From a checkpoint of a small transformer trained on Wikipedia: hashed n-gram embeddings, learned residual scales.
Each number is 128 + 24 x the weight over its row's rms, rounded and kept within 0 to 255. Layers, rows and columns count from 0. Numbers have three digits each. The size before them is the row's rms in percent of the matrix's.

# down: layer 4 MLP down (transposed), 512x128, rms 0.0514, rows 502-511, columns 0-127
# up: layer 4 MLP up, 512x128, rms 0.0631, rows 503-511, columns 0-127
down502 100:160112095094135135139149178155116125123116168132134122135079114144142136140169125096096120115150081112104115142111087116113131184104131148097089140149119133125099109107090103072136102147136120168085137123137141166175132153158120184146147112123117128178127150169153141123150161123159123142116105108098126113142136124129116149115130119138149141166122114118133154164177154118137088098144
up503 103:157113121123131135131120100106146127108168122120137125137150107106108135087179121139119133114135121144122132166142080150126140156108150154097134085150118153141140112145112128109107154124093085152151096153097125106109131164128135121159104149137126110123133168085097135122155126166098135117099108105160149143099088092133119105142121111129109061079168132108074160124171176107109175139120
down503 101:128110138153095135103113129135120118096128134122138145147155156147138103139106175146132102124113137100107114118105087131186096128146104159164099116129129122131135146159148134149062104130102114104084154154092113095138145153159165131115099141140121076110123114126118132176135152132127148151164120098135151175111132113127077143135141165131135097096176140128129180120115107083115137089090
up504 109:165150173116131120136126139103157111156111087097089134145160162152085155140103168144117110149107125127118134124109139157102134084130090116114126102141113171119101121100114170114121132118147124140094161136116130140093089161094167108188109144100107176112130137105102124148066164102123172134138116106125134082116113147115166125151128156119136162128145126118113151110115139129126154172144
down504 105:134109143140108129118134085094102165100109165125123142127100129119109117147115127140137152125144124149152122147143152176152133129152178142102158073162089141158115122120152159109087066117105147144112145105113143163110146087150136102134146146114103124146093062119127165156128131127131132141100133105124128185118104101123132148148114177120142077135135132080120139097182110133116140127110
up505 095:114121122120159141114171116143114119114133158130146115117143120101120143114171093174159133174144156151124150132116138103083124129109117157137096093126120136137140110147159106116086095139116134176124161065120141136098100117101167051112121143137154144125152124139109148127105129117117147121124112089141122175098129100149128121125110160096121101120193083138151109123117091164172128132118
down505 098:133142137123131114124117106137105151159145114097142126105144109108148167135199124138100098163159138155082101128128129105151165148149128131144138098168116101120150085168157155145139105129132151136127121078163114110113114112076122077115152151144124114113131158193095152101144145107129103116127125114131174110135126157146130100120114096136141148120117104172169103103103113120128077095123
up506 094:205138142163132107129127155123106128070129132118119136157100178113122159139167138118122117112096123138117155101163118137142138146147157114077128113145131106150153116125157153137163117119179157109113151118108109089177108136105111130141116107150119137106144145122122094161087136142113123135147134130100132120090124145109096178151139148134108134167204106114124109088122149138079113129129
down506 095:131133167147102136161096105113133099170109136130130121125115144120113123134089134108112153147134122130153127072136143124136159134088127134128125111168155165094147118069136121156171169133166076112132123119114128084114146117130146132157128110101127136118139165161124136174099118093118112082118141139148141118144126118128146142136093128098109148121123128189088055101119094118118186143150
up507 094:176145120127123116132112116111097147143126122163161141163155135104130121102122162135125143128141127140122163171085094154111139126133120171120152089122184142118131096122094098121143089134121094136132134103159121124136120113125114106146114141128071133132151118185127124158136176091143155101116145139102112125113096057122104165169126147128114091110131092094116162156147127167103109170116
down507 098:131147137160096138117072110102095157120154157093113107100109105150145102137135118144103147147165149143106080114164122116098096158112171128125139114127154151151110160149147114149099140150140118103141112124098147094105118155107150165111113151122096159168092124106141105125165135140154180136130153158150143170132080139127102189107124151142149134148157169139119099130107126125109090144141
up508 103:121134140149131130103112120119095141091151092171126153143120069077138115138149139172129117113105128102091134139073126148141135136110119148136083114153165118117109162097185118169116104157078146111106114153129135159148132182135136127128159131126137114156148108136157156117119116154196126124107130075117148104148159110153098146129097094156129112132131092123127136150122125129118113081133
down508 102:100116131104123119120119103130167178095149143143104148097127112135126135129129120136143132100164137146109102131148123164128121130096086120126113125134106143160162099091121128085109127192184156150141129117115097094139144111144109105148097137127133171131095130099131158059140153100153139097126098186137154127100126134093120159083082138100104141091142123115130161118147133129134112172143
up509 086:144121114160124120100142166127106105089134128139137108148103095140151141133185122112178077078158107127139109148118112169107114086151144102119093146172117162148123168155119137140146082119131075115122151133112169125130114109102132123116100178097125110146157128120144107160169122098155104148106104100112152147153112120166132102118161119117112100148134162163093145136132118099122127142102
down509 087:134181115142119156127155127104106104131127141130136136168105093124145141124147132083128115128151116155101147176102124152125111162121180131107107119152128109127134184099129160154155153144109131154080114098153131145106179112114179130126143141096130122130098098135121164103077129136069171163113127120106100145141139150119180170117127123121128121163130136107128150116134174171148107124111
up510 088:176132155111146138162104114149111071135096108136160101158126109150149070147103137164112086115127151162105102158106122135143113137089118119133166154123096108091142140120123137128179122098090094106145120134174146101108097153142143142162118121136130102115094123098097130169095156136132157135162118115123132170166115138117096143103147114113144132127139104146164146144181147104143165130134
down510 099:126129130120139144125107090109135111106096133134138119146154153151132128104142139123143152144129187177156116153121137086121130147121124086107109099162208076139115120136144116123126138124079186150116094120122124190134124148103098105099106133118140130136144154179126131115160120100105132110104142156136134109084162150120103108152133137139154135167084141108083111120122140136123085132167
up511 097:164093106142101116130141102123123136095105114163115132129172103094106146117087109156113109085143108119113153148119113093114140139149087094090101094169140167135120127112139158108132092110134139127096150120065136127093123139118159101123133131090109138132085142120101123134144108142088126159094131108130121106107102123141144147139125105163096098073152183128116133083096114125168135166129
down511 098:125135125132167098146149153144160113124114111131128107098130139143117133124124164154081114128145130112087117125145091090131163128138136168137138090112135104105109152161092114137091122113096086118090129110121131126126119149140143155114084136122095134088114155203089131154118150114144161113128179100122110114104110099113102141149134158109147120121131153097113148145102085112114185142061